config.yaml
n_layer: 13
d_model: 128
n_head: 2
n_kv_head: 2
head_dim: 64
d_mlp: 512
vocab_size: 6739
activation: "gelu"
norm: "layernorm"
norm_place: "pre"
norm_eps: 1e-06
positions: "rope"
rope_base: 10000.0
rope_fraction: 0.25
qk_norm: false
attn_scale: 0.125
bias: "qkv"
tie_embeddings: false
parallel_block: true
init: "normal"
init_std_qkv: 0.0396
init_std_o: 0.00776
init_std_up: 0.0396
init_std_down: 0.00388
init_out_by_depth: true
optimizer: "soap_variant"
lr: 0.00811
lr_mult_up: 0.647
beta1: 0.95
beta2: 0.95
lr_head: 0.00852
grad_clip: 2.0
warmup_steps: 200
schedule: "wsd"
decay_fraction: 0.875
decay_shape: "sqrt"
final_lr_fraction: 0.05
batch_tokens: 32768
seq_len: 256
doc_mask: true
train_tokens: 114700000
steps: 3501
dataset: "wikipedia_en"
Each number is 128 + 24 x the weight over its row's rms, rounded and kept within 0 to 255. Layers, rows and columns count from 0. The size above them is the row's rms in percent of the matrix's.

# layer 3 MLP down (transposed), 512x128, rms 0.193, rows 274-300, columns 0-127
size [ 84 131 104 106  88  98  96 102 102 102  93  78  97  92  88 102  93  92 120 111 104 120  85 114 103 102 122]
[[111 135 118 123  92 165 125 160 136  75 136 103  69  70 149 110 128 110 109 119 120 155  97  99 104 141  76  91 130 105 110 119 112 125  80 132 100 135 104 167 122 108 154 123 146  79 134 114 193  86 132 121 164 116 106 102 125 141 147 134 157  83 130 128 129 134 137  81 126 136 132 104 133 143  89 145 103 116 132 129  91 122 144 172 116 105 101 123 115 161 113 104 142 131 101 138 135 122 163 132 107 112 115 111 154 132 161 151  93 136 150 154 135 135 132  73 157 121 138 157 128 119 119 121 114 140 146 105]
 [145 188 126  98 123 109 129 135 113 122 116 134  97 115 163 132 123 152 122 109 160 132 110 104 146 148 143  76 114 102 114 140 129 114 168 121 118 168 107 144 187 138 103 127 123 102 119 143 190 111 130 144 146 118 133 109 121 145 113 168  56 153 105  97 130 130 146 139 103 107 105  96  94 158 142 140 105 139 135 133 162 133 129 141 100 143 102  91 125 152 129 110 176 103 127 110 126 138 146 154 118 164 111 125 134  87  92 170 140 115 160 133 117 144 126 131 109 107 135 134  92 114  86 165  96  84 162 120]
 [149 146 133 128 124 184 156  71 129 144  92 139 130 143 124 107 156 116 153 115 111 139 118 140 155 112 154  72 102 144 154 141 162 136 105 173 139 152 104 139 105 106 143 150 122 131 135 138 195 133 167 149 118 155 147 139 123  86 108 120 147 155  96 101 147 142 143 110  87  98 135 124 166  92 141 136 161 105 134 180 102  93 122 117 103 134 111 124 114 127 116 123  84 119 109 143 137 123  94 142  92 138 128 108 134 107 150 120  91 108 129 116 161 137  98 134 112 136 132  91  87  84 142 134 172 106 161 132]
 [ 94  98 125 103 162 131  64 113  78  91 148 146 120  96 138  85 113 101 122 142 109 133 169 170 103 148 118 139  96 130 150 111 114 122  92 108 134 133 144 146 139  93 151 133 115 102 155 113 101 112 127  86 107 148 129 126 119 181 100 146 138 146 126 128 106 150 114 143  92 149  89 152 127 132 176 150 122 144 159 146 122 153 115 132 136 100 136 100 164 179 138 173 115 170 164 116 128 131 108 133 113 148 138 132 147 153 107 121 157 145  86 184 145 144 149 132 124 147 114 125 118  89  97 123 140 148 110 146]
 [129 125 160 124 109 137 105 123  87 120 144  72 143 116 135 146 110 114 151  91  74 184 109 142 128 107 137 127 114 121 150 125 143 122 102  87  72 127 115 109 152 149 146 141  61 181 144 134 138  95 164 118 130 122 130 120 133 111 152 120 103 143 129 101 135 140 129 132 132 112 144 100 123  60 148 137 124 164 149 152  94 128 122 126 105 161 137 119 122 164 114 148  98 143  95 152 164 146 115 127 134 123 111 104 129  99 157  98 142 159  91 126 146 104 159 124 148  93 185 103 125 133  98 147 157 157 136 124]
 [ 91 104  87 119 136 116 151 165 150 138 129 141 148 115 158 168  67  96 105 116 177 147 157 125 138 111 114 158 136 140 140 118 101 112 119 115 122 142 103 116 159 172 139  74 126 112 183 140 130 112 148 142 105 111 129 166 150 114 162 127 147 116 136 148 101 149  90 164 122 122 122 191 164 100 106 150 122 124 142 135 107 141 174 138 125 112 101 154 129 128 142 101 114 143 123 114 119 163  92  98 159 109 118 107 118 191 102 151 130 105  99 114 153 151 110 116 129 131 183 114 108 121 128 153 126 132 107 129]
 [121 162 152  89  58 115 122 141 141 117  83 127  80 120 129 108 136 129 147 186 153 165 145 133 132 133 160 160 121 114 147 137 138 139 111 120 105 145 127 139 127 157 109  81 147 117 130 100 139  78 148 123 155 146 141 141 152 123 131 144 121 122 105 143 113 131  88 148 135 105 141 118 139 158 124 110 132 125 144 167 147 143 103 122 102 154  96 139 160  90 122 137  86 124 168  96 105 103 119 116 146 119 155 136 149 104 150 190  72 128 108 141  91 131 132 144 111 163 156 178 150 104 174 115 115 124 139 119]
 [126 141 167 164 152 104 136 115 131  97 151 112 145 126 107  99 124 148  98  81 129 177  86 141  76  87 112 160 118 153 148 114 163 107 171 111 128 125 121 168 114  94 135 110 142 123 132 174 123 147 114 129  85 107  97 131 106 159 135  90 138  97  83 141 153 118 108 108 128 168 134 115  72 111 159 114 126 127 113 126 157 132 120 147  96 100 123 138 128 140 159 137 151 110  94 113 133 139 137 122 105 132 144  94 139 151 133 101 173  95  89 165 111 133 105 150 150 170 113 131  94 114 116 133 122 156 151 151]
 [108  87  98  95  91 130 105 154 138 100 128 123 150 114 125 121 146 142 147 104 152 139 130 130 138  77 126 155 152 112 100 132 101  99  99 145 112 119 115 149 143 130 130 182 125 159  94 148 157 131 145 124 176 151  99 130 100 134  98  87 135 103 122 121 132 130 129 125 137 155 137 118 128 133 146 159 125  93 144 195 134 107 160 120 153 115 132 148  74 145 166 161 127 163 135 194 126 155  99 131 115  79 149  96  96 102 121 108 149 119 112 150 128 174 155 120 120 131 103  90 122 125 127 187 131 126 118 129]
 [146 124 143 112 118 135 115  94 112 141 122 136 156 147 106 146 128 163 131 121  79 116 147 120 141 102 120 110 100 117 117 117 133 122 173 108 141 145 129 162 170 129  99 118 112 135 162 137 138 118 139 122 192 145 142  86 175 118  92  80 123 161 128 108 103 113 155 148 133 113 120 142 123 125 118 115 134 140 159 135  88 148  65 108 147  92 110 123 136 138 137 177 144 115 141 149 123 114  83  81 128 112 163 100 137 106  93 177  81 131 123 121 166 129 124 130 121 126 105 154 115 159 105  87 113 154 165  81]
 [ 84 122 122 114 140 164 130 138 130 123 108 137 128 132 140 109 159 132 141 140  86 134 118  92  97 132 163 107 159  94 108  93 148 107 137 134 170 108 149 135 104 130 109  97 123 126 129 156 104 170 107 119 117 132 132 141 155 111 102 149 129 106 144  74 152 146 105 120 110  99 108 128 190 122 150 150 156 148 101 136 112 144 161 150 152 149 168 138 134 130 143 114  75 137 124 136  99 174 117  87 192 124 143 152  88 121 132  69 152 123 114 152 158 171 118 152 113 124 143 126  99  99 132 114 127  94 160 151]
 [139 115  80 132  89 124 131 128 134 142 144 138 122 149 165 140 125 139 172 118  87 121 131 112 126 119 103 140  62 152 130 126 124 118 143 137 154 107 137 111 141 111 127 155 133 136 126 152 135 130 154 112 163 132 106 143 152 120 111  94 142 125 124 105 127  89 139 123 149 147 159 118 100 190 110 122 120 173 105 171 126  95 113 130 169 149 164 182 100 134 150 107 137 111 177  70 152 134 100 101  89 145 105 120 121 147 152 115  79 150 142 133 110 139 123 139 149 149 115  87 176 117 127  96 168  98 134  99]
 [136  89  95  47 156 121 111 124 119 123 149 186 154 122 135 127 149 136 104  86 117 158 104 100 108 138 154 165 132  99 143 135 163 142  92 118 113 141 139 130 104 136 138 183 113 146 124 157 119 107  99  77  92 137 122  81 103 122 140 141 139 125 116 111 143 129 151 132 182 146  92 120 107 127 162  99 121 117 150 142  87 113 121 117 163 153 181 158 108 165  94 111 129 103 123 109 108 120 137 152 100 139  99 126 101 138 115 146  82 111 141 116 161 152 108 127 100 114 123 106 151 136 132 117 113 114 125 130]
 [ 65 113 112 117 156 138 117 126 162 128 106 141 142 146 148 112 132 166 168 115  97 151 109 128  98 157 107 116 150  88 131 108 103 131  94 127 129 116 137 170 103 111 108 126 121 152 121 128 166 129 113 118 145  89 131 137 155 127 136 134 121 143 175  99 161 131 122  64  86 100 123 123 145 142  99 136 114 107 169 117 113  82 161 114 120 156 134 131 116 119 157 109 111 155 110 121 107 159 108 167 122  87 140 130 135 142 109 142  84 110 137 124 170 158 109 109  84 171 108 126 103 122 178 144 150  79 128 149]
 [102 130 111 158 125 128 174 106 101 153 111 137 123 130 118 136 148 107 161 116  71 145 145 107 149 147 141 133  98 110 157 135 130  92 127 166  91 140 125 154 147 130 179 125  99 111 167 165 131 130 103 126 135  94 129 163 134 121 149 111 108 116 105 139 113 141 104  99 157 129 129 135 118  94 140  93 162 140 134 115 111 104 148 142 143  95 117 114  84 139 133 139 122 121  87 125 156 138  84 137  89  75 118 157 167  78 104 163 181 129 105 102 193 132 104 137 140 142 130 121  82  97 104 125 120 128 116 132]
 [ 92 119 137 112 139  91 105 116 156 148 152 143 105 151 116 139 118 118 142  95 120 112 118 105 154 137 144 114 132  91 153 127 155 111 159 123  82 112 127 155  77 119 123 178 121 116 114 121 135 128 113 157 110 116 134 121 107 106 126 146  70 135 110 162 154 134 137  98 154 118  87 161 119 117 119 122  96 133  95 144 136  82 121 106  97 151 182 169 179 164 141 112 121 128 135  85 121 124 143 125 132 123 139 123 113 131  97 137  93  96 174 130 168 129  74 104  87 125 132 140 151 167 131 178 150 118 156 114]
 [140  92 114  82 121 138 114 119 108 128 146  87 113 121 179 146 104 123 129 153  91 170 107 152 141 145 122 130 106 108  96 113 159  87 135 137 119  80  47 118 150 126 130 106 181 139 155 119 121 146 148 117 118 126 102 106 121 126 130 158  90  99 117 101  98 127 123 142 127 150 135 140 132 140 129 127 130 122 138 185 134 105 126 107 125 134 124 133  92 118 159 125 147 110 124 119  90 128 142 114 141 152 121 116 133 110 115  91 194  89 124 120 139 107 134 129 125 147 122  75  85 102  58 112 143 115 146 154]
 [150 130 180 131 147 148  97 114 113  95 138 161 108  91 100 118 148  93 131 119 109 187  71 134 126 116 131 115 128 176 136 141 100 141 152 114 113 155 167 134 103 140 113  98 106  90 169 162 137 131 158 114  84 131  79 138 121 117 120 160 125 111 118 125 100 151 128 122 137 110 109 153 102 116 169 113 119 140 147 114 132  93 111 111 147 139 128 130  93 153 112 118 117 133  61 131 104  82 100 171 145 141 150  96 131 130 126 158 118 100 135 108 101 145 145 117 122  89  70 135 117 133  95 131 132 121 143 151]
 [105 106 155  94  76 150 143 129  84 154 124 113  89 141 158 128 123 129 142  75 130 131 116 140 109 101 151 153 112 148 163 141 106 120 157 152 115 133 133 144  91 159 114 131 161  88 108 167 162 122 170 117 135 108 126 119 124 112 142 109 158  96 112 127 142 139 117 141 117 143  79 132 165 145 126 163 121 150 123 176 119 154 149 195 140 108  99 165 168 114  89 128 146 159 158 138  74 129 135 108 141 121 156 128 142  86 134 112  99 123 109  91 111  80 121 114 131 131 126 150 125 161 145 139 134 103 106 135]
 [127 119  93 117 144 127 169 131 138 118 123 114 130  84 124 100 104 147 144  92 140 161 101  58 132 110  70 145 112 136 174 132 116 109  97 177 105  99 126 163 122 131 146 150 128 136 156  89 153 109  94 124  92 141  99 159 111 127 125 148 111 112 175 129 123 121 159 134 183 129 118 114 105 129 137 124  95 152  86 151 121 114 113 182 126 118 135 142 138 140 113 107 121 115  95 112 146 155 135 157 147 143  97 118 120 109  98 138 127  86 112  97 115 160 119 174 130 119 137 147 157 141 136 162 137 133 104  75]
 [115 121 132 156 127 125 108  72 139 142 165 117 147 149 142 173 103 101 140 168 155 153 110 115  97 150 138 163  83 160 129 141 127 119 126 163 131 140 142  95 103 178 107 124 106 165 118 125 123 144 154 163 133 102 120 155 130 123 157 123 130 102 158 106  83 107 106 136 148 114 162  99 120 125 138 131 152 143 168 168 111 191 160 158 104 130  97 126 136 106  86 110  94 154 121 122 136 136 135 154 154 177 110 149 107 158 132 126 118 110  95 111 172 106 126 140 141 177 103 122 145  98 109 101 111 128 149 134]
 [134  75 131 121 116 121 108 154 138  83  97 116  98  98  90 139 153 157 138 139 176 152 128  92 151 106 135 137 126  92 118 197 117 127 141 155 137 135 132 116  62 168 134 131 124 117 169  95 123 115 157 117 106 130 103 117 134 121 117 105 126 116 104 169  81 152 126 147 150  89 123 100  78 106 119 134  87 127 131 150 131 104 153 192 142 149 104 100 117 153 103 146 112 141 139 118 104 125 104 151 136 165 169 129 141 129 133 112  93 141 125 150 105  84 135 117 121 141 149 132 135 114 103 121 143  94 109 140]
 [118 148  92 116 168  99  79 125 136  80 115 120 119 130 132 138 112  83 148 111 144 118  79 108 126 121 121 106 166 108  78 146  91 140 135 105  96 170 117 181 101 122 118  88 121 118 112 150 129 137 108 167 136 122 121 139  88 114 138 127 136 115 162 117 107 123 156 117 102 116 119 119 114  83 104 100 106  89 140 108 143 151 149 177 154 156 127  93 109 124 118 124 143 109 121 125  82 164 144 156  91 152 140 129  83 141 113 114  82 147 145 149 147 147 132  90 119 154  94 141 167 141 130 164 137 121 142 137]
 [126 134 147 126 142 124 165 122 138 142 126 164 144 117 121 135 108 134 121 109 146 107 133 139  89 156 101  94 164 184 121  82 104 166 153 123  94 117  95  56  91 138 102  90 171 127 138 101  87 133 149  64 133 124 144 156 157  95 115 172 146 123 143 129 117 151 152 137 109 107 122 115 113 129 129 145 123 115 164 123 109 160 151 140 102 137 116 144 107 132 112 108 130 144  94 147 167 144 138 128 139 108 126 145 128 132 100 148 130 130 112 166 141 134 128 106 119 134  64 113 115  78  79 123 167 131 145 151]
 [149  80 104 121 173 135  90 138 118 164  99  94 107 101 159  77  97 135 132 127 141 173  87 106 116  95 108 118 129  84 135 144  91 117 104 152  95 122 139  81 116 124 154  94 134 104 155 111 128 106 108 138 155 159 125 121 107 156 118 120 155 116 108 141 141 116  97 146 121 110 124 129 152 155  88 152 148 116 107 106 117 142 148 141 104 106 172 111 135 154 117  85 140 112 111 110 111 131 171 159 112 124 146 151  87 122 104 150 128 136 122 116 147 109 148  87 110 165 109 165 128  80 113 103 135 162 145 163]
 [ 94 124 102 102 148 142 154 137 144 136 112 152 117 170 168  89 140 141 184 115  60 125 125 126 128 135 123 123  94 147 133 116  88 136 138 156 108 129  92 155 126 108 126 164 129 105 112 107 118 110 118 187 119 145  99 142 107 103 111 139  86 116 108  82 145 145  94 143 108 134 115 134  95 129 142 112 126 126 122 149 127  57 111 117 137 121 152 112 102 120 178 123 114 124 130 164 141 139  92 130  92  83 121 137 116  90 117 122 120 140 149 117 132 147 113 148 126 144 181  80 167 112 141 148 164 141 139  96]
 [160 121 154 167 118 146 114 150 139 108 128 129 170 103 146 151 120  98 114 102 144 128 166 150  98 148  97 141 158  78 119 117 142 107 150 121 121 130 139 113  96 102 129 112 152  76 127 112 100 113 136 124  97 107 100 149 133 148 174 124 131 142 141 107 141 110 121 113 128 114 159 138  70 166 132  89 144  88  98 149 142 146 112  95 150 133 143 122 141 121  99 110 110  99 147 109 122  89  83 147  71 102 170 106 125 137 131 120 148  98 129 185 118 175  97 131 142 174 119 134 102 131  98 112 104 129 127  95]]
# layer 3 MLP up, 512x128, rms 0.142, rows 275-301, columns 0-127
size [130 106  98  91 107  83 103 101  97  90  72  96 100 106 108  94 104 106 110 105 109  92 127 104 114 108 104]
[[131 133  92  98 144  96 138 130 126  98 148  98 125 113 137 168 175 140 142 146 164 117 107  84 144  93 159 113  86 109 168 148 160 170 117 152 106 106 165 142 121 125 111 117 128 126  77 109 135  83 161  97 102 169 126  86 174 133 110  73 121 126 113 106 145 160 138 153 151 169 139 114 149 162 116 129 127 132 111 102 120 115 142 137 124 104 115 147 138  99 121 182 164 123 126 131 115 126 125 107 102 114 107 171 116 151 133 166 120  91 148 111 147 111 129 161 118 127 109 141 133 140 137  93 103 129 167 111]
 [109  86 101 124 135 120 113 106 160  98 110 115  98 123 125 134 137 150 174 160 106 136 103 137 134 148 147 114 113 137  74 137 121 159 107 126 104 118 135 124 160 138 103 143 150 153 109 155  77 139 186 100 106 128  99  98 127 146 117 131 150 122 103 114 109 165 128 108 150 120 149 124 121 146 111 122 104 144 169 113 166 108 109 162 138 119 116 180 125 102 162 120 131 124 124  94 142  93 155 134 102 148 125 161 148  98  84 213 146 110 141  87 103 117 128 131 111 124 154  83 143  98 135 120 101 106 113 131]
 [130 116 158 133 148  97 127 142 148 125 127 111 135 107  94 151  65 128  78 110 114 147 114 159 164 144 142 129 148 117  61 143 116  86 123 170 130 133 121 161 129 153  96 151 138 124 138 136 129  88 142 114 105 144 112  76 114 142  95 146  92 120 158 111 117 119 173 112 103 157 144 128 176 128 155 124 114  89 111 153 116 145 102 100 171 110 130 167 172 142 132 119 107 128 142 144 150  98 104 113 136 110 114 167 126 153 160 124 114  97 104 115 138 129 147 144 150 124 165  96 106 153 142 113  95 124  76 129]
 [ 96 111 143 167 146 162 103 124 116 143 132 105 120 110 158 116 116 156  95 160 130  75 120 154 158 111 116 149 121 147 155 136 126 141 159 155 140 102 112 126 106 102 106  97 168  70 146 130 129 127 124 124 114 105 151 126 152 145 102 146 119 159 144 145 142 112  99 115 129 139 111 114  87 115 113 135 138 104 168 138 153 160 134 202 134  90 111 121 117 138 126 178 143 103 180 138 146 137 132 130 112 125 140 134 108 106 138 158 104  91 109 149  76 123 156 144  91 125  96  89 163 111 139 154 106  78 109 139]
 [162 159 131 143 139 158 124  98  95 115 102  97  95 133 107 115 103 124 141  86 123 110 109 102 142 120 101  77 175 127 155  79 131 111 141 130 102 106 167 126  97 135 134 131 110 119 124  95 140 169 147 137 132 158 153 141 138 144  99 161 116 118 143 163 138 121 153 108 159 159 163  50 129 171 117 118 192 126 100 131 110 160 138 132 159 120 169 152 132 103 106 104 140 110 125 109 147 139 115 136 125 139 145 141 129 117 151 134 118 147  93 102 104 174 146 151 159 132 156  98 123 152 132  91 139 146 149 117]
 [144  91  91 161 112 107 128 149 113 141 151  94 142 121 162 165 113 116 111 147 112 113 136 127 157 127 120 124 155 107 113 102 130 143 135 133 180 143 143 102 158  88 173 123 117 134 119 180 113 129 129 125  90 152 105 137 116 140  93 163 122 170 169 105  82 156 155 135 113 155 112 143 116 153 132 104  91 124 139  72 118 125 131 114 131 139 148 128  99 156 144  98 135 116 121 136 144 127 139 169 143 113 114 174 107 134 110  93  79 120 138  99 172 137 133 120  99  66  70 130 141  94 123 107 112 119 125 132]
 [ 99 132  78 164 145 130 139 134 151 135  83 145  92 133 175 162 148 146 150 132 142 108 128  99 149 149 163 127 132 159 118 119 133 114  69 117 127  69 139 151 120 154 127 134 121 116  98 103 135 123 113 159 127 144 128 156  77 170 125 121 161 135 144 151 166 143  98 134 128 104  75 136 124 104 111 135 137 120 158 117 158 132 127 155 196 173 128 140 102 123 108 169 142 114 131  99 106 158 109 149 115 108 117 108 124 108 155 116 142 133 133 102 124 178  82 150  94 132  98 134 109 128 126 101 152 137 154 118]
 [168 142 150 145 128 132 126  74 110 149 110 117 127 136 133 128 149 102 145 152  86 141 136 119 162 183 112 149 102 128 140 125 148 140 135 144 104 136 159  87 144  93 134 127 128 109 111  79 110 118 134 184  79 163 109  76 119 114 130 149 119 128 126 157 127 143 121 105 147  84 109  83 109  98 103 130 151 144  96  91 127 119  95 162  99 132 141 126 114 105 107 108 128  91 128 170 164 145 187  92 115 107 144 112 149  84 157 138  91 122 153 143 121 130 152 126 133 119 136 167 134 159 131 117 131 128 145 160]
 [124 118 133 190 138 136 140  80 120 127  81 117 144 125 139 114 119  69 127 105 132  95 115 175 114 138 145 128 114 122 163 152 106 173 135 121 132 125 134 127 148 124 108 111 158 122 128 136 122 139 125 108 104 145 127 161 151 148 149 118 119 103 135 135 122 116 105 152 160 147 125 134  83 120 107 142 131 108  84 119 154 121 174 159  74 119 110 137 120 161  49 117 155 125 107 149  84 115 153 143 109 163 131 167 121 175 155 149 130 128 158  76  78 157 116 120 102 150 138 129 113  91 113 144 126 127 125 111]
 [113 172 145 178 122 150 107 147 147 165 104 159 135  95 134 118 112 121  93 147 106  88 169 145 126 113 103 141 100 102 122 135 150  95 166 141 112 133 171 106 156 179  92 116 112 117 147 162  86 137 106 110 135 110 106 125 136 137 125 137 106 147 130  94  82 121 125 134 125  98 116 139 143 157 170 127 107 122 146 125 135 139 149 147 105 109 115 158 120 144  97 105  92 137 116 135  95  85 154 156 125  91 156 111 118 124 184 163 126  91 137  94 150 158 118 110 133 116  99 151 151 147 125 167 141  91 155 100]
 [124 124 214 105 109 114 116 117 129 105 131 135 152 141  90 149 120  84 100 115 136 135 115 165 110 102 169 128 154 108 122 141 124 176 105 125 127 120 128 104 128 127 153 105 153 171 117 155 146 104  96  94 113 111 141 132 159 153  94 138 102  94 128  97 139 111 122 151 139 112  87 137 152 109 110  86 107 109 147 105 136 121 144 134  90 130 155  97 152 137 123 135 121 138  46 137 107 102 138 115  87 146 120 105 119 136 139 115 156  99 142 165  90 119 166 159 119 131 164 151  90 117 142 162 140 116 122 125]
 [125 120 100 151 140 132 130 111 122 118 159 139 141 126 122 113 150 110 138 105  70  71 111 159 158 113 187 157 124 164 101  94 126 117 107 119 153  76 125 133 122  93 114 173  81 105 174 118 119  89 142 119 112 162 151 148 109 112 149 110  71 120 149 120  83 135 160 119 123 164 128 144 152  94 117 122 117 117 103 108 138 138 130 121 110 136 131 129 134 140 100 121 135 105 135 133 167  92 152  99 147  82 118 140 123 102 114 143 143 131 151 137  94 117 169 144 144  97 137 156 162 153 136  89  89 146 104 141]
 [189 113 124 174  98 119 124 112  75 120 127 133 135  91 147 109 102 121 152 123  92 155 166 141  99 133  75  89 138 122 115 121 172 152 103 119 109 147 156 106 146 141 140 134 126 139 118 100 137 110 108 170 122 127 152 110 128 179 141 102 104 118 142 112 155 130 126 131 144 102 149 111 127 108 135 113 163  84 177 103 131 125 110 132 151 132 135 129 169 129 110 125 154 114 110 109 118  87 125 139 125 152 114 155 146 115 129 103 116  96 117 141 162  91 117 137 125  96  86 134  88  47 128 145 109 112 147  96]
 [112 118  91 104 137 146 139 124 111 123 128 103 137 143 119  97 100 152 138 165  95 113 134 152 129 140  93 107 169 118  88  92 119  95  99 133 123 104 173 173 146 133 126 122 120 119 116 138  66 133 148 129 105 143 171 140 140 162 127 131 114 105 106 121  86 101 162  99 128 119 118 163 113  94 155  93 103 107 140 123 121  94 109 101  97 126 104 182 143 136 133 125 157 125  93 106 130  75 141 150 126 140  97 116 126  73 155 117 124 148 112 121 140 117 139  78 150 161 107 113  91 101 152 149 148 108 115 166]
 [143 130 130 124 124 137 108 147  88 151 141 119 108 130 163 130  92 154 132 142 151 132 151 147  59 132 139 128 155 113 107 116 109 127 125 142 128 140 125 105 154 126 124 189 113  90 113 130 139 132 126 104 156  80 165 114 168 117 150 161 138  77 108 142  85 128 131  86  96 154 121  84 127 116 109 126 105 141 125 118 141 164 200 138 133 134  81 143  91 145 124 138  83 139 117 134 115  92 130 160 155 132 132 131 119 109  99 132 100 142 137 180  93 118 127 128 130 142 115 128 148  89  84 168 122 119 107 163]
 [ 90 143 150 110 131 115 157 130 119 139 108 123 145 149 145 114 185 121 180 133 137 134 135 112 102 138 125 161 154 118 118 129 120  96 129  80 106 141 124 105 139 122 144 138  90 141 136  63 111 124 165 187 140 130 122 122 130 143 140 115 100 164 142 160 135 111 109 121 119  87 123  98 132 104 103 133  94 153 104 103 150 147 112 148  74 141 182 135 118 100  70 138 136 135  94 118 153 149 137 128 137  80 131 120  75 153 138 105 107 156 147 144 124 157 112 123 147  74 164 139 141 148 155 107 113 114 121 109]
 [104 152 102  96  82 158 106 163 158  83  90 118 108 138 120  97 162 123 160 162 130 135 159  76 175 159 126 154 131 116 152 151 153 148  92 151  82 128 111 131 110 166 131 122 147 184  97 133 138 131 122 142 148 104 120 135 130 124 151 124 129 130  92 113 166 100 143 158 142  94 115 153  95 148 134 133 138 190  92 127 148 145 108 164 103 115 106 105 129 107  77 129 131 117 131 148 149 113 117 117 126 126 172 116 144 151 144  98 114 138 119 157 107 124 134 102 102 150 144 101 143 145 128 143 166 117  95 126]
 [183 103 102 119 139 119 167 130 106 119 119 141 157 115  69 120 114 140 147 122 144 134 116 125 106 104  66 159 113 103 148 145 119 155 175 124 148 112  58 106 117 109 135 153 100  59 112 123 135 113 172  80 141 150 122 103 153 147 164 105 130 116 131 140 128 131 107 145 107 169 135 162 130 138 112 146  98 167 121 132 156 119 118 138 125 147  91 143 144 181 154 164 150  96 107  94 114 135 106 105 124 148 106 126 137 110 135 146  87 113 106 118 153 150 133 112 145 127 120 130 124 102 133 126 153 140 169 141]
 [111 144 167  88 175 151 158 103 110 184 157 131 132  91  99 127 103 143 114 140  93 117 160 122 108 149 107 168 110  91  93 130 147  86 144 129 134 146 144 125 142 126 138 134 136 151 144 136 125 110 123  82 122 147 107 115 181 132  85 124 143  92 144 107 110 121 134  88  93 119 133  83 143 113 151 137 140 117 122 101 179 150 151 127 136 107 129 119 130 153 120 117 129 131 148 157 137 190 148  91 137 131 130 123 110 118 144 139 100 186 147  85 113 150 168 119 150 156 140  90 111 139 117 132 106 164 115 101]
 [124 107  82 168 112 163 119 121 121 142 107 124 109 132 103  93 137 158 125 162  93 156 142 117  97 129 149  95 163 151  95 128 121 111 149 105 110 163 136 130 101 147 136 147 125 146 129 168  92 136 105 128 132 123 124 141 135 111 126 182 130 122 162 138 139 152 144 167 149 110 115 136 137 135 136 146 148  95 167 107 172 152 125 125  94 101 137 149 121 110 140 144 143 130 159  92 136  52 134 166 155  95 101 186 136 165 128 115 140 148 149 124 114 101 153 126 110  64 127 120 173 157 120 129 140 104  97 125]
 [129 162 111 101 120  96 117 188 174 120 132 120 125  73 114 117 131  86 105 156 113 156 156 150 136 143 153 138 124 134 128 100  96 118 114 109 124 139  99 100  87 129 126 106 141 127 117 138 152  94 158 105 122  78 115  95  94 139  86 125 141 127 102 133 120 127 171 131 144 135 103 134 107 124 151 117 161 202 166 116 118 141 147 120  77 154 147 108 125 146 122 119 143 142 148 128  90 138 115 125 124 118  86 141  95  98 133 163 151 114 122 158 129  92 112 122 118 115 110 168 110 122 101 118 131 105 178 174]
 [114 113 142 206 100 179 129 112 116  80 115 101  95 163  95 137 130 138 121 122  77 142 149  92 162 147  94 145 107  98 140 121 133 112 130 122 155  85 120 111 144 144 142 179 128 130  98 110 100 109 117  96 107  94 147 115 120 113 117 124 157 135 145 124 135 134 136 169 143 139 127 149 111 168 120 156 126 129 113 153 118 142 110  90 131  98 167 176 111 116 139 140 117 143 130 122 150 136 136  87 131  91 129 105 154 128  82 154 121  97 135  97 114 152  93 148 116 104 129 113  79 148 146 111 144 137 166 163]
 [118 142  87 149  99 154 138 129 100 132 126 114 132 132 115 116 139 131 149 137 160 131  84 175  91 138 105 126 138 154 137  97 114 121 100 129  95 139  90 122 122 158 103 142 121 119 166 125 177 129 151 110 146 104 112 171 107  84 138 154 194 115 141 131 125  75 160  96  96  64 154 164 181 121 118 140 114 138 153 126 178 106 115 138  92 122 122 163 172 131 155 128 128 161 126 115 111 124 159 119 165 106  89 139 115 112 138 137 129 140 108 152 141 153 107 137 103 149 138 118 106 152 118 129 154 137 112 107]
 [ 98 135 156 161 146 116 109 164 184  91 124 116 130 148 102 116 138 157 148 118 115  79 127 127 113  72 142 144 149 167 130 114  85 162 116 125 141 125 149 118 114 171 147  90 148 121 176 149 170 163 115  92 126 120 152 115 115 120  94 129  96 115  76 129  92 116 112 138 102 103  98 140 124 147 156 150 168 157 132 130 131  99 115  95 128 163 138 141 179  92 128 134 118 129  94 130 105  94 160  99 138 135 111  73 124 115 137 157 109 114 108 135  94 104 128 114 145 140 106 151 129 125 143 105 120 121 158 127]
 [155 115 130 136 123 118 117 102 141 118 145  86 124 119 147 117 122 105 121 153  62 116 181 134 128 127  97  91 131 143 120  89 147 144 128 105 151 106  94 121 117 150  92 143 121 118 124 135 108 144 134 166 132 135 179 105 127 115 122 128 159 136 141 102  83 148 113 160 138 163 105 115 115 150 123 124 133  96 140 100  91  99 133 145 105 135 145 137 139 175  70 109 112 101 102 135 147 110 157 110 104 132  87 117 179 139 167 155  68 103 127 169 158 143 148 126 121 123 118 142 133 102 128 121 173 127 162 178]
 [ 75 133 126 156 107 101 151 152 141 133 114 101 107 134 116 143 125 108 117 148 151 103 136 133 122 171  95 162 155 117 141 152 142 130 122  88 120 124 115 130 148 120 105 164 108 170 104 101 107 119 115 155 121 136 123 169 115 134 113 133 140  91 105 127 142 147 100 126 174  98 121 133 107  89 117 123 143  80 157 127 138 101 133 129 171 158 129 147 192 152 103 178 166  94 155 122  57 145 115 153 111 103 120  71 152 115 123 116 130 127 140  97 118 154 132 158 170 155 113 145 121 116 122 139 104 102 150 127]
 [160  98 155 107 142 161 142 139 124  87 148 108 176 123  97 134 124 137  74 147 169 112 132 130 130 125 139 103 124 137 146 121 120 148 111 139 129 141 156 151 164 128 188 127 120 131 144 130  99 126 153 187 124 139 175 152 151 114 104 150 103 134 137 108 164 154 138 158 172 144 168 102 120 147 158 171  97 166  89 127 139 116 127 154 176 119 107 102 124 124 131 112 101 135 128 119  65 155 131 124 135 145 120 148 105 159 145 157  90 143 120 149 152 106  94 129 151 149 104 145 115 146 114  95 160 102 114 140]]